From a checkpoint of a small transformer trained on Wikipedia: untied embeddings, 835M tokens.
Each number is 128 + 32 x the weight over its row's rms, rounded and kept within 0 to 255. Layers, rows and columns count from 0. Numbers have three digits each. The size before them is the row's rms in percent of the matrix's.

# gate: layer 3 MLP gate, 1024x512, rms 0.0452, rows 688-807, columns 32-63
# up: layer 3 MLP up, 1024x512, rms 0.0423, rows 688-807, columns 32-63
# down: layer 3 MLP down (transposed), 1024x512, rms 0.0416, rows 688-807, columns 32-63
gate688 102:086123096155155124102163121145068160117079109139113100099103139077148107165118096102080068099068
up688 101:138118091127153122136126102063151112104127108139147114194100061150070151146117134137076075117139
down688 101:092112151128126157130165159095149106125170143161045106127133119142122156083134132144116123162144
gate689 091:154111136140146060099210076069143110113106105093090151099141180068102122105078015108138084147084
up689 094:134047149133121141145088099133159099111177109134166190150153157116114124139113059119130101152141
down689 086:044117144136116116130087079120111134141183081187177170160093138169139115130127085158164138127139
gate690 100:187139124132174114127067128117145149194109156173139126127182116155127193160151139172136148093151
up690 096:149131098073165154154095136107101071147105121190115130110138132171126113130137154207151092132132
down690 099:090071182138141098094093157185124129161130191161147076095165143120125091134155143136122116149086
gate691 112:133125102139106156180075136165119166154145145134137145141094170127144094088137090089149133107135
up691 099:085105104180117174141098098161134112127186120177161131080094063126121085134132121129130098175116
down691 092:135073105109187096149097135169126155142184088139157143164133089106132115094111127085140104068149
gate692 101:117121117075105120126169062080131136155174138093101135136131166102139094081110136137023154109156
up692 101:087053143140157122171110177153115140186070153106109124096084147127108051172145113107173139097134
down692 101:115124068158067124095150083055170129123186095130147132074194169103137191073128140160089110138137
gate693 106:036157116153134128089188149112109126113146109123143124198059097133101103132123126145084105154140
up693 104:068148169137152111180121160180125078104151075159136097133156121204152063157136110106171125138173
down693 101:154130141128129129159103181125149140103140172127091141103109180131172103149145139156120169181115
gate694 100:063096114147128111134137146057140127097133081109186158071174153084106135110155085110103190129113
up694 098:087140119152160151130118129086118100140113067096108221119105196045145103113182067089202102107143
down694 097:073127123116124147084137094152132147095083179162079139165111114093160075110180109107139110108089
gate695 102:109145128125158120154178075124072147125119149073102102119145112113144105114059118105089176124107
up695 103:151127087136095177182122103135194134134117090132150139118132149111118116153125117128177169094114
down695 105:156144134094167120078147122121138135101131111099137126131181169149156129137159103126132163098170
gate696 100:167195084102106127129139172102070170086064128121139107106116108143159128105175154105160130133169
up696 101:104104126115142140145125129118107046131074116192126107123058097091177161146130154083128085119138
down696 105:139144120138088176097145084202114141144138095101109168098107176114110121154153114127119094067082
gate697 098:164133148134088097101150195171102157120139130098067137103111121133119153127162183138098169138118
up697 102:067052184113150103045154134161075109073145141160110207126161155172092142089181113180088205086153
down697 101:138176081104064140177111107090074142129124134088190121161162121093174123091065171156154056156149
gate698 109:081103063103105155133100120152196093125133159103148149158137136087150130100166126127125136062144
up698 103:134103145136051109132122136119158184144164146150141112169133195188125147171095102104091064124167
down698 097:144092183073082146171150108166178097106149083158081141136177140166114098182111128111166183152093
gate699 100:151116114045173131105138101098072166163121143138123162099115101086076120143151116126133172115148
up699 099:077134163121154096158193080138083126187079156092168134160133136076169150110117136138189149114174
down699 099:140073131123131138085152132073141121079132119091152165129143040133118132082103144110110121159137
gate700 098:130156140096133148124130136097138171110163168176098090150146110121137146114117131114130116117115
up700 101:117146128144136081106134178142142125153168059133077163153116103131091083145166067173061175071159
down700 101:153115098135068119083207090125180119156113162101151070183138148133159068134182116129136105130175
gate701 098:097155100060145076137111097125164230168089123083136176078128108162140132078118161106115172070112
up701 104:164186100127152141148081145063133087071126093097147121108080111126141130178066108121141107119163
down701 104:156125141072160127161098139111130078112130136122092111122163136095143121145077113130080136077145
gate702 097:139121137095169115171089143103134162134123083092156100066126174085143102101151124110145198160161
up702 106:136112133130130166193129083146197131140136139192173151124147112087102090167126125093179154128080
down702 108:159120180135168098116115107135136150110104164059082101213131116153097087093163130124126131133110
gate703 094:150177123054109078165145128092104133128107160144160160134186141113141133153108088102135188141082
up703 096:161129124136121097122223129136171113085130078110166147121087154117116118085126142098112106112192
down703 094:109089044126123147135116170112139160061175131087201191100123133166055156112099113126088119094139
gate704 095:168163139128149163156094154171213135135104100104140095137128163132126074065119102138104152117084
up704 095:168128137135133123129148108120139196114136135158155160122097133135110122136099110153107137124116
down704 097:082097109125145136134144103139181204120136162129126195166104138113124157168101129180094132119141
gate705 099:131050120102099096149086129167118134147146089083134182121076085086202128151185133110124109077185
up705 099:143100134147109144092123159136151088097123098104100073107149181127112129143168110150115093120152
down705 101:114193121156184120148160155107097079101151179078124170098116169113126173149116155152118119185197
gate706 097:104136084123142147215196131105113033132133125128136161155133139157183166102115110109145173140122
up706 098:145191119182163162142168086041115121068075108203115136126111155133125168161097164105129096114107
down706 101:126073226056122159128114157143179097178114165114106145083144164108134155161092121158133132129193
gate707 101:167148120107125125179154095171106107129112120182148127134136132189144121138148124120132090145054
up707 102:173117098142148120200065138175077108065123095171140205113134101094164115128142087113121098135068
down707 101:114144178125126107144115134101136090167075122096107100157101132094094174091154094144154133096157
gate708 100:104112081098107126174133149125123056160137084088148146146105132108192091149118064098131089053136
up708 101:108111142119148143187128101147120068101134134090126162113069096193084161098123110119162123164117
down708 104:176192136147114116123169110149162094185138047139133124117196183135144122147079110088121135176104
gate709 096:110066043057138094104094141167103106084094128067086134124128134187157078177087136110127140160153
up709 096:126115094126137081088138151161110093153114105059122118087125097103069104084156147104146104130120
down709 100:149136104133200108149147118128153145113149091155124155085121088117045141121071155146144102116131
gate710 102:149202141124110094128142149116129116134106138157160141148105176097118130177125116104151119121175
up710 101:128086111116121187110115128153114197095136200177107097130181179118120149099147126136077153169091
down710 101:106122077109082124130167149107192107145093084131092137105109130157195121161158130095088165145084
gate711 099:097170078121117108124107158133157085110059134191078090104089098135120084144078112109138145146089
up711 100:047147162126149134160155147076152100081115111116114073134164150092173088150130104127134080143112
down711 107:138147136165101165174110133128103154119081135089171145121169154105154160144156135115166155128131
gate712 101:142103112119115144110171108167143052141141101094137119108141117122133059127087100198115114163151
up712 098:126158102048081145141120073204071088195123140154139084199082170114189159135112178074130074101129
down712 097:163147070091152116105126122065184131147191106151115091104096120151070067123090125136146154132152
gate713 098:106113094133121178183145053074115165100131089094090108220110147122157147066110058051163162092131
up713 100:104191132105115103159152187112126160134106094094142020132180154141099126079196172143150109111086
down713 097:117114207162104144144140149140106153163133179123157165124127161130164155144072155175138149135109
gate714 105:097144109141132149136139087168187128125188152097097107087117131177144091090105143169159158165085
up714 100:153213153138129099156080131152130100111138148180149122128087137132174194129175133075122083135090
down714 102:154114096163106133145165120113073094149147159110225125155132086090111155097146126104146127160071
gate715 098:151110087196099150068158160101172106091115120063146190101148154163099112122167121099064138137158
up715 096:141120122138154116118121125160159117212130154176145106146143099166115186125134150136185093149119
down715 098:135166102152144081120146157120104181127154085132141144134133143108137109162128159123084198107097
gate716 096:188166117051081156164147149097086140122108129129084071113154186110197111100100104141105153183171
up716 101:079053115100129133123044163193139164139107122116142149119163104113098123109172121158142107143153
down716 100:075106093133089072144109116142137145106161126113163108119172103185131101147160131128082151129196
gate717 090:128125114122035094072111194141169126134119104124177065124133130138185133124143101114125134138105
up717 088:110138116079131115190046105105103150126122098141156167176034136176113179148113130089114121101173
down717 089:161134153113102093133196151104123098098180155163153119125133077132108114105174109168118196146146
gate718 095:097136122119114124117131153117135152093112080062128107091158071177206127109163120128068141152161
up718 097:078104165161184132130151077103078129124105079160171107128110104162131135124158174171109116147191
down718 096:125070088131100172128127155128208145134127194104143150082118191112039158162130149155099109171066
gate719 110:156088099183142139104166163145166148096134143189153116113103131114086107196105135114120120091100
up719 098:102139179124107157137146129138133148115100075080113129100119103103120128147126190180102129108213
down719 096:139099063121169154142152125094153115085129129065155183157129104126131168088149126165079098197086
gate720 107:128164105128105197146092118136165121127161117171135145150088170111184109122155068123140124127175
up720 105:148156113166106108132120166103144121144132105048162127112073174119110084145111118145142149107110
down720 108:098169119078187149185095155168116119146102102064139179107083111072170101122115124088154049051099
gate721 102:122127172139129152118174111102222121124143121143188069093155118112183077100143103121132141173110
up721 109:145134125105100147139082144122211129126146104144087088122184089178178139075112122135139182085117
down721 107:144099153080188169113087128144149175146186083141142077131154073141155116172107134128151111121114
gate722 098:118106149080152145083145136149130176105083146135054167150041122092108130173164137146073127107191
up722 102:098120149128092183148112119151162170079077147133131094167107119162068171194077135121154207084161
down722 102:124146082149144121147125061140081055095109113185118137108065146148151132120131116099082144152122
gate723 095:135129046120107112121134155109096156118176155090152151105180141116110090112165120153110156122142
up723 092:151120142126151106134084111137091172167127158121173116150137103070144107154139191100118146120139
down723 088:216090068106117122138122049134174126153147097068106085152128169138121097136154162106093082098161
gate724 136:083173094139118118053184090122103100116093034055071092112110100071181101144142095144151104163072
up724 113:117152128247142085051185105079136116053110110122103139042111176141157128148117105133118116182084
down724 111:120126194126129121125157139185119099128134102133128109087111168092135183177136113112205125170121
gate725 101:127116093139157159143145109119139118101200174091140163169137136110156107115102101072128142113059
up725 099:125116150080087133160104142108147120122180127172147164116132101142024170142125172108125110158119
down725 099:088116023122158128055131104125088073159083140144143159109132163109154129119082150155128123161100
gate726 100:124141141163069104067116113104106154102150119082079062139102138113160096107185113118147145142140
up726 097:149085105134146160149125095145166152098108216212152149130129159141144218156081155128064075087138
down726 098:188147132097151200154120145077151059108101141132179152168150096172155098105170117160120097076148
gate727 105:110142121143120127202141123155084204054171133080130123140086111060087139080147122153131167131134
up727 104:184086107155068073092152116151123172174098103103115072039141106141079139146120149116136108106101
down727 105:079072120113048183133095117156089220067170130124152157167110107131088206112119098133084140159134
gate728 080:055082129085140071078140109118072102176089121174100147112069165156090125149125079115203123166121
up728 087:139116101119106100139117173144105135070123174157122073088159087187163170160161188118099125158119
down728 075:099113163072088125143129138099087093152087149106125158125124106109100130101088148131147147118200
gate729 100:197182156111095099104134130112102131103101053122135065118114051138143109111131150064131161119145
up729 101:156109133167081178151159153152178136164160149127101111145180154128163108115095104070169187133086
down729 104:153095095145139087147163140195090128163117123139149118085113144200180210100152163127138132122136
gate730 101:115142099063100102159174124091083126113063111125100155113184155128111136171184135095122137180116
up730 103:142129148115201109094070132103166151153066141186140189123181071140124114071090123072107160133093
down730 105:170130115123144116155126109126126079175123118106142131108133178090116190163133137145064129153172
gate731 100:084125127060100151112100098140100120104121076064095147090122105140167088143140077134141141150172
up731 093:155106116134125140131089120154121164162106129118163072219116147150192170105115094156155119086191
down731 091:105163050218103096131163133099100171080088133071153118115153035089155155074174112123169143131112
gate732 112:174138087118103083111121124134157127158054103082096108189115120094160126108163100098143149087192
up732 105:098168069164106146190106146083120150096116146126105159060170126171140139099124141146227181072143
down732 102:164160148119092145160118119083107085127081084141085092162161108145124103090138120124072056163123
gate733 099:148136107098124150204089144114109137088090116095158126159138132139171110180110111117202154170132
up733 104:119113181182132126149141136140163159148106168119127120156139176098093173116148129082136092147141
down733 104:123050168163116071112162137101170070149128150089135150158126139202099095117148114163090106122162
gate734 095:104124081129123171141115115132099165081155131050146135078116166067157107105155137130116142125196
up734 096:094156171143057130119188145092176105136112190085118107120144137094169148105113147078140120181106
down734 098:166109146130127144182129102127071133137049101108175100188118105135131114176097112130134102117080
gate735 095:164102137098055186106157128184130184184147165088060099126122136171071121138159129197129163097114
up735 098:115076137113150109068143117133109174152089176195110149104129164108118213112121170094103134141092
down735 100:088128032169136107176117089141218093118111129120114066117188091130151133172140148112120094075153
gate736 097:129204191085097163119150118089179072135053178143121193101073144071088160097196064105119136105117
up736 100:213153080167085112206178092055111164171168135100127142135089132109134137140141156113092152085168
down736 101:169094115173099120120111077111095074122040150137069157093165096140095199151167115202130206115134
gate737 089:149041076120156118163091111126153117154162143144153121166144168119170127162148109148095148167099
up737 089:128147104071136141121104074127136128145108157170090140119089177131111184130161147148153109107146
down737 087:133117092120101092101162096150182092120130140179137124158117116126145141139168121173113138166129
gate738 094:122203137131108088087148156124097118098102145147168089120119151137107105032113121180103155163153
up738 098:161125144096116052130116097145124117184097124111128146147129097151117145123076148148109120126111
down738 099:130142143158115113090119151099139123160158159142200128110107105136129098126095151095139148193139
gate739 107:101128133149147149138100158129136135117102095122136183143108114186104156126140104076149099074124
up739 101:102064139084139133140065121152091159069102095137113127162158198157159158119149078140136124133137
down739 101:131177083119087078127116116109072152102152143113069152150138117152155106144169152088137100133126
gate740 099:079161094124092131184132146146131148139133117195145155168164186123142141121101092138107118134094
up740 099:117152104127117128116139149145153138130135170155136128110148148154131164104129135149101138145142
down740 100:149180098119133083117112119135171142123108117148201106107109187098099157067142137106120065119174
gate741 095:144065099145097098121097117141126202113146147187142125100136153134124085123129151127122190104071
up741 097:144070078095144154116156086068178132150135070133115106160172136062155083140139130104163082124146
down741 099:180148126131151121190125125154116071152160142091134102147119118113167121121145126113121114134127
gate742 082:117096107145130113096158148146147143117132154141183064107111116159168089072176140105144168143142
up742 086:104125126147109112117168108074152166119148133148112101145062095090104106118109145120133138085135
down742 083:110155186166122093120134101132169083123170073101152108116159129080154120133122114196117112150131
gate743 100:110173104146130133162077137160135089124140152084117093106159197091179183151103104123090130142108
up743 101:097160132125108154155165144154122123123167086128120113156142216118125147124084155100100108101099
down743 103:198118122129053123096140114096100126121136126095082175179128113085167106118141117111142114084079
gate744 098:130170132140114098146114134149071089174113164158121089121155132081178143175090122112116144156172
up744 107:111150157144126119113141117082125149113076092166106101143127130098110141152109127110134097136162
down744 106:067172107135091134124141090164116116136102152113111146086136185108124121094142138150134092109144
gate745 094:132157146060068118138102137160104168134157153079067130128139116155115124174145105122123143164108
up745 098:143128085108176178134133110159127113124169119034165115098091048122145190119112130143152122117179
down745 100:096154135102112136074161080096113090129144084092139096159128146110124112116167130171080127190104
gate746 095:130092128096172152097149125047125184163118037162078180139140120167136011119104136148086145136212
up746 099:154099113099136142135141188132143119116090112152131132109130087155096049076149145158083195163170
down746 102:123112094129079154114156147179145112110109144165117122124079198142135116160171108153212064151105
gate747 099:144112139087102104085186179178101071162157185146160159111122120131156072141133157156103154191128
up747 105:137124119141152170123170072149142132065104176181132189109066137088111140158151087102145147193075
down747 105:158136091147161217175118139157134132113027061156110127108121162125131187098119135118157099106161
gate748 101:138087099111136147145145153164136127169105086093154137119137104109213078155142099149133133129189
up748 102:101185156089101133136123134131085155132147137150103084118174163098119111105143150126099113202142
down748 102:103102140130137163061102153082114124164099092132169139103143122070194077158143118137132112112117
gate749 106:207138059118099144152111131122193121110114148108111152117128130103157142101116113060118151126132
up749 098:156172149168188138111155107107130154091105151110145098122091157169160102135070110177174130161086
down749 101:123116135121149130101131118107125111113150090154117083166169152166068111100113143139059147178189
gate750 101:177141105148089090150118174182135157101095140153153176125101146206176164109188139133162160092184
up750 098:075090168155123102149079123161111106152085084104140068097114107174087133138087156169141092205086
down750 097:116079111147091115125111156121133155173126200142153159111169133066102127147162121138120100163080
gate751 096:131145113181104191147194134175152041129143087127113136110087188143179110049177151112103082167078
up751 101:108147067139123134151193122122150183121170104111129066145129181092166089162115095063057147139126
down751 104:120102163161095157135130184132085096078173170144147087167053125127133159152208122166135087130106
gate752 108:125143128129151137136131114078167132067123144119109078093120090169080143085143126124106170068114
up752 106:105153157145167128190119128139130150098156150102169126115125156105158137097149161120127070086179
down752 102:149122109101097183115168124134162111135115105140090108160122127107159056183130114140174128178112
gate753 105:194170118175139121122135081163162079125145088118157153169190182086160103091177105098091107113154
up753 104:139087124098121147078158070150173141085107103103095109106153080114108102125112107112155063106158
down753 107:125125093173193111171150095141129139097183076097139124116132132146138117102141081116146063143064
gate754 107:146150120116164147134139149151150143148086068084113168090144106166144143143139147087109134118090
up754 101:120202088122109099125136114105105124122130129117098122131100129137139123143129120124115086210070
down754 103:149096110116141077122156076079082116097141110115170092133147116162126114137076102104152111144134
gate755 099:145143132060128093062130118163099126145170185171117108134167076093124156124144147098102214094107
up755 105:138112112104122146158141207171166059160129072115079093168174083111154158194158119171094125122139
down755 105:168167108143187144080141121126088177102160061128091139132100141106111118124095128140113100134081
gate756 106:127141128169132164152137190087127024136119124149097167123110174076130122175166154093114106172152
up756 106:145128134114123169124154081118142124195094153178160166166224168136142099166165113152119106091188
down756 107:072103140108105149125123097149168127100156130125097163117120197151157139131129110149131061047134
gate757 095:103126142149111080106095134099107079099141153093161176092105115139113078184204126066071119149116
up757 094:146163085126133161139141140148150125133157091071117156114137055157152105078161146130082107089182
down757 093:133163096130133081116110106192108118128173168103114067125036146124172174150147160096157160137157
gate758 101:198173172159079153097157176167215150076171128107098132104129155146101136123138126127118109138125
up758 104:195132140108157086133078132109084181080078117169104141146098135150142185199100107061128123144156
down758 104:116158087154116147058149130114137097101186153124125144137107123134112139171159138131127046112142
gate759 098:131155197101117117181125121100139148103148149090102071128137122127121111181085153081092125115123
up759 104:227099179184162100112139156100100113023192099139166182118127078139084107096135094154104125160165
down759 105:082118141146134133161098107136111146104133110131143212101172136129110137209101093104178070110148
gate760 088:075102128125150097133116136112114168188078121129131163111168213171070148123120132094144159182099
up760 089:144112142059149125099136119085145151139169108084188161064129154147133061124116207106129216118149
down760 089:079185162097210152191106118158150101133127071116115114098152136123117115189118114067150157150153
gate761 102:108119150108114131153155188108174125096150121136178137105085106199151108163099137137082203148167
up761 107:117041141058139148085153105131120127135193143151188081143125082215140092122114116141142168119149
down761 107:154138134076107132176152097108190065103092190142153194114112115126086123141118135144126187108128
gate762 093:142090158113047096062149135136155090158133181092108118100111115126114073151132134040103162145108
up762 098:170141124141112151174144121100104129037153183177101093160118164095098078155121120109112142165164
down762 095:049117151130120166115122165093154126115137158086145143148153136160155096094112139127193146049103
gate763 097:152068128128122106166093161161140183102114116067132169160113101130145117125116160162108122139150
up763 100:137104099107114158092102125182140075138076154138189094173160128098106079109147121134118157169130
down763 101:122148171108174164098138186112094185133111189132125133118139165189189119140136121143134128126123
gate764 088:143149102078085095127139082076129053144074138141124151139075104110140086116153060129103140101119
up764 089:153139169148081079142069086150084072077143097140159181104090081092180081132182063146120082101091
down764 079:097138142083153142183094161139173145130201136122139188144224163098145176143152126107137138125166
gate765 103:111127091131115187137129148112175165159138117132117124129099132162141125089132094149121166082115
up765 103:149142128117138136076133114132122099158136153115092087185140097149168109128144170166089115128125
down765 103:127137113116164166096127089107128094121112118171102128126162192106147080168130134132169143143161
gate766 095:130110101085105103144126114127119060157132093124129214103161138077139121092156122078157132071105
up766 094:153143135133116112163140148111064032116114145129103079139112117147094121144156202126122123131199
down766 096:123165164145163119175112129139092103080130144112158124103128134081103055145145114129126099149164
gate767 102:146234130137091102128097127178124083074091161063104134093114087108104126154173117091126146096123
up767 105:115099185111106087075100123171121156150104161114124178106172116085142165106134151105113099077132
down767 106:101113129096142085149172169123139113207095121091181102177174111101136120117131146143124129043104
gate768 098:107190111109119154210090126070107136146155117091151173171129172112120158120142094143073081148135
up768 095:133140119087119125172108157170060119151162109141112162127180205135117148135124069165110075136128
down768 092:141111128154113116132138123153207167116140100101157104104112074098162158088178144098156177136094
gate769 095:180116101141108107167077042183166120226135051071114093112146116116131090049116160154103123130175
up769 099:144130155082176142123165152153097144144041162099119121131099123163051202136162137074134087145127
down769 101:180145136117106085148119126140145155157118145143138087186162128101173093089186101161085048125106
gate770 100:067162106076159145119129092143169162161175141095124128108176133053107145161129143068118155061142
up770 101:123110132178097099083064111163149096108146151128119049057170090110125130197141142152106152155103
down770 100:175137209128112086158082145205072133148137086158150085155137134111165182106116111087193160170159
gate771 110:119121093075013191169136116080122128168082137156184112148138073139136132087126129125129084144152
up771 105:107173134129086138197138135097192137131149119135045077156147134165137103137098136142143146148084
down771 105:099161097171123160121086036146049160147206134048138145159116075125158125116141112086159180153138
gate772 095:127138143154111108175146118137159090101193111155138162151192192124120129131113125107121129126120
up772 099:124150079139180100126117113146163175136076103143138066118175062147127077133099186169130155090115
down772 102:125133158143135116108156007128077167109058152108133102110132103107161103176110063131152110099133
gate773 106:143124141157182185128139177122150115116124153122143154160137086100118103117122111126144126115163
up773 108:167104100092126174113158145131140154180181109127180135078161147196116084137121100154093127156124
down773 108:121125134139104054092120054162164143159128070120110093148047175141088176123176142124070107077129
gate774 105:128134123057182145095113104128125126157126122156108119140135147127137150122159130132127160109134
up774 101:152112155118108113116093120148175163158160121073122130134173112111139151143074124166091128134143
down774 100:115106145124089109099144111143119149117143113138147129141152113169141107203052092122121133158151
gate775 102:133070096198153143133135186120119133112105137108162131095082110127092113092112153159186104093123
up775 105:158102124150140098140143141042156098110114123145117142115143109163091149100148137098125162093082
down775 104:177131151096141180131137168164122155136117111134162161219088108010186129119124124120129127153137
gate776 094:161059067137128113087203131126099161115118083170184135140038196115157178140152163099110120135090
up776 100:146117056141142175157106098081132103171093144115118135153089124119120135130165118129158103089090
down776 101:192147052149136114145153148089099197116175174130150118078095080114110096066138169093156059095123
gate777 101:115138132138144070141145121103163173114075047102115178123102160131080161095113109146108128137125
up777 098:212083120119106120100124074108115159113103173145140160125117096134104105125124173107178135160138
down777 100:152103144110144154139129152133153102144118119123151133092083149104145088174128128099109123068114
gate778 102:115174086150161132162173080117152167138129186137084121143142160075174138105078106086129154133044
up778 100:113128128217135092134180102115148080173047150112093164143096098078200109125122136093134137182091
down778 099:038145189140121118127162189173124114094110150132105105195105095120177102132141142068142141129128
gate779 100:080162143063099119197125140189157168118093102141131150113129213193120145123135153111130140162122
up779 102:116105195180143084198151126164155118137140188178116131128123106161138174108067133170153159135102
down779 101:133086125149126084048135183123128144195124168109156129142107140123200121101124099144089142064128
gate780 109:149112126181168151093119154100124103073148102184135151126150165123104131139150151061155084127131
up780 103:114108148155083119118156146169128127069133161128156105138149158098155120162110142097096159178073
down780 103:189076135087130115080133139112123177149177144103122139040156116102106118162209114158084124089172
gate781 111:131088137127129153116100114064124131120068171145143118153158174148148159150092093131183191126145
up781 094:140114128144093093108189111109161107102092135112100170125114133099108145099122114099131086124071
down781 091:178098191112145145099183095152166143103118120131096153046141142094143178112105159080104089135075
gate782 103:109151142138135165153209157197156154161132131136142138143053178093170121085092143126159062094114
up782 099:116133161110123132113074116062123105192185099155211174171176080127096115134134148094125119191121
down782 098:144164117144137135043097116153145121173119136145162137174169178110171111136195143132126131109111
gate783 100:181130142136160132165095049106134134157052141152142160079126157151081067121114133144098143055150
up783 100:184180122140110189117110143105147092076181173187145105213167142137138116168128133131130151131142
down783 100:136088138128159192147150150084179111075075164166121139175091054151095115138102145118210105144126
gate784 107:144129057133125093172184150100137129135124097100155148144135153077163097147150088159135094109117
up784 098:145135090125174091109123132095105152154152082168121129128114131076130146138132145054084171123160
down784 096:144122042162120094134109182151158139120131169156132197169094145116127157106179105143125131107128
gate785 100:134098117166121141097158155071130110101150099137146142148113133118141125144092089137091106129052
up785 100:191141097116120177112110115127140079188133172163087181190116114097139092070165146112165131092120
down785 099:189110122146192105096121102047118109126135117133169098117123154105099118106167107118098125134151
gate786 098:140092123094113138125157109137123144131120106153142128108149160109155107127117081109159118125072
up786 091:125114070194068165097148108137128091111141122134101112098119091093141080158179070137141146122156
down786 086:173052152143107147167153190077127088119146157125061150142148120153121149188068155105085189199155
gate787 098:104153197143149132178136173105123149166081172178141128123150135191137157141117122112164184158148
up787 100:103131113164103143170094122169047100104130139122117069138152165121103118142156090133102125117130
down787 101:155115105127092103099102057161141161118131132100162171097100165077163145138134137189148154105198
gate788 103:092159107105125101119106135119130134097116108145101086140089194192085155107091153124168146143129
up788 098:152118142122098158098141127100086150140080106114117065154119134129146071175121144166129109188119
down788 100:117107165151127174104138138113116090160116080134101127147115110083107126100139097133174143083136
gate789 105:106133129104106124116150154158170163163138151150167159132101153076131187083160098155121119103113
up789 105:119152112132115135166092165168150157084135159123176147160137083062151132142121141147072185135076
down789 104:135115169211148148163139166127159170123131143145146146113110105151150146125110094114131135099033
gate790 120:099107127097104158158161075141145154153113121092118139102143089054114122085120113089101107073137
up790 103:085165111149107110111174096110105130092101139106129195117085129101155119111167130110161168139154
down790 103:156130190141154093115099119175117162120089179107136152144104147149158111152160074141143092059135
gate791 096:159108113145093115169172170157156105105184148194146131111197127105116157116135137137126158108104
up791 102:089153150127098125146122177157123086153157140103107114150147120149087096131150144124160124159150
down791 103:129147142116165084100121053115110131137126144158105093098141114172092122090116118117135116105119
gate792 103:174110101178098173134132094100097158081097147152093182120112154124118105122110116138141184119086
up792 107:102112145163067123132162175074174168153062110137140112164127140106119121146107194208165108174095
down792 107:110107129125127107140164178109118168166149166149166104123169157190108107167170121158136184125166
gate793 104:164200088072178127124116076066162151157140113120085079132100109120106125064088140131169161058138
up793 107:202058137165140156095082133151205120109109116158108170212114121108150154086133103167131156095154
down793 104:126149132113161113129092081127128124130135113108106193127133140092183192104144153150193120141135
gate794 104:115115118050138180164120151113121152135132116159103151082131117099128154141149127114138057161149
up794 099:126097117097113109130123091097157086118070088172128117149121130138112152162096158106098116147129
down794 099:121167009120112043141150166120102081154138120105175126140157102111137173077109132069093072091165
gate795 104:108137122117117148102170124125166128086126110116093141091068175109149073141121034112148111155117
up795 099:105148137149071161144068059199119157075143086087113173124115160147157162132182094151101171159127
down795 098:099153167118090049141094087139131104166051117148089184142183129174112123052104144195090147160146
gate796 101:124097147133169047080131105178159173067057097204146121095111127133062092168165154121046087165103
up796 101:118152158172111138150108102176190125139113136155181130176079130109115074118113125142093043086044
down796 097:113021134099107128173138137126124181119118131114095101164102127073184146161074123130133156152139
gate797 106:104096134154085105155142130164105120159132164104148103121137097103118104104133109116141162084161
up797 106:141135161169102146155170147121166168153066179110162093149118119161191085137102171210172141089150
down797 105:137088180123165158119115057061162039151152087105087129106064135146070140096162170149117127114157
gate798 105:112146098130179094123119095099141143146129073122111144062089103126086154102113095070152079072134
up798 095:161073146138110084059169148138130156128149100069188137149082088103137152169111128106156141098154
down798 096:105134021131126112040098185138100109160130123090100170122095104048084189111138095122129152102121
gate799 092:079117167170095137141163124125136090144042110140149142145112103176160114156139149137129124164103
up799 099:182127097130122113127095095142143166129125055152101132180081135131155136091125118182137124107145
down799 099:105099156090112142091116157038116073100099162144136169118143160155134077155125144107124209048128
gate800 099:171108134097124106098098135157117180121177135174077160135105113104139069133123092151158133069116
up800 098:113097188157091125173098068089103174106126112119134124107105153142121137147075137125118126114105
down800 101:121129141107111158089100065079133167148119153146164135126130088155137132085127132051124116148132
gate801 108:188074114157167122108138136135170123103137128199156136123080124125088170138123104150126174103090
up801 098:141174102157140119121110130111101077107128075132164166127100104132143129130141143129133137121138
down801 101:156066127145138135102145172138143073183115096150146110151116112148116179131116134183126124108085
gate802 094:189137163175162168107126118078167142069200137086111177170128151123073089091136162124072096074117
up802 096:109155083097118169188185153085168165152116187166104113116183131068122154123081093078145116088161
down802 092:124185142108136078200099132108123089165162122127153124174091144103141091102126155136131127136162
gate803 094:146117095180113139112136062136194139133119088111099191124041069100084145113212140150125125084144
up803 097:155142111085079171089107119077095090076146071152082116112131148150153104119122084099134135161077
down803 098:164152110152093071154101152133093093114121123144162158127155190115134119137169158169123120143143
gate804 094:158136113123156168163122159138150094113136164044171170093152146083126095097147076138116129135125
up804 099:118162099049111137130144097152097139108199120125128132076205149084160116128147108118136142145146
down804 100:130130140109103120131156159130103123149168165149181099177139147099126142097140150122123083070097
gate805 091:156136140117101139071124150165114166142148079096130170138117149118142097067171151117167146093123
up805 094:158146129144089093167084152076167117099121081136172139099143144133102067144143136089152121128149
down805 095:106112130148124107117165130158156078115159188152136129143145118131153119172083121088117165133102
gate806 101:132128149162144132131143145137138087168088167136071125145118124103129106171123115131098136102052
up806 104:143094150111143117053184103128142127169091119056156173141138095146224070138207117114202160144233
down806 100:158109162156125062103125109155135130029079114107097191149118131157149121149123103140097122123173
gate807 097:086139141139104126101150135148118131127153141096118058076151141109155143067133154065090079170131
up807 100:081075121145076133141118118175143138152125069101137112159098170111174118062107116159120122180131
down807 097:122075136088144178132082132177143164148097100099118092115110208134134097066112108185125121122147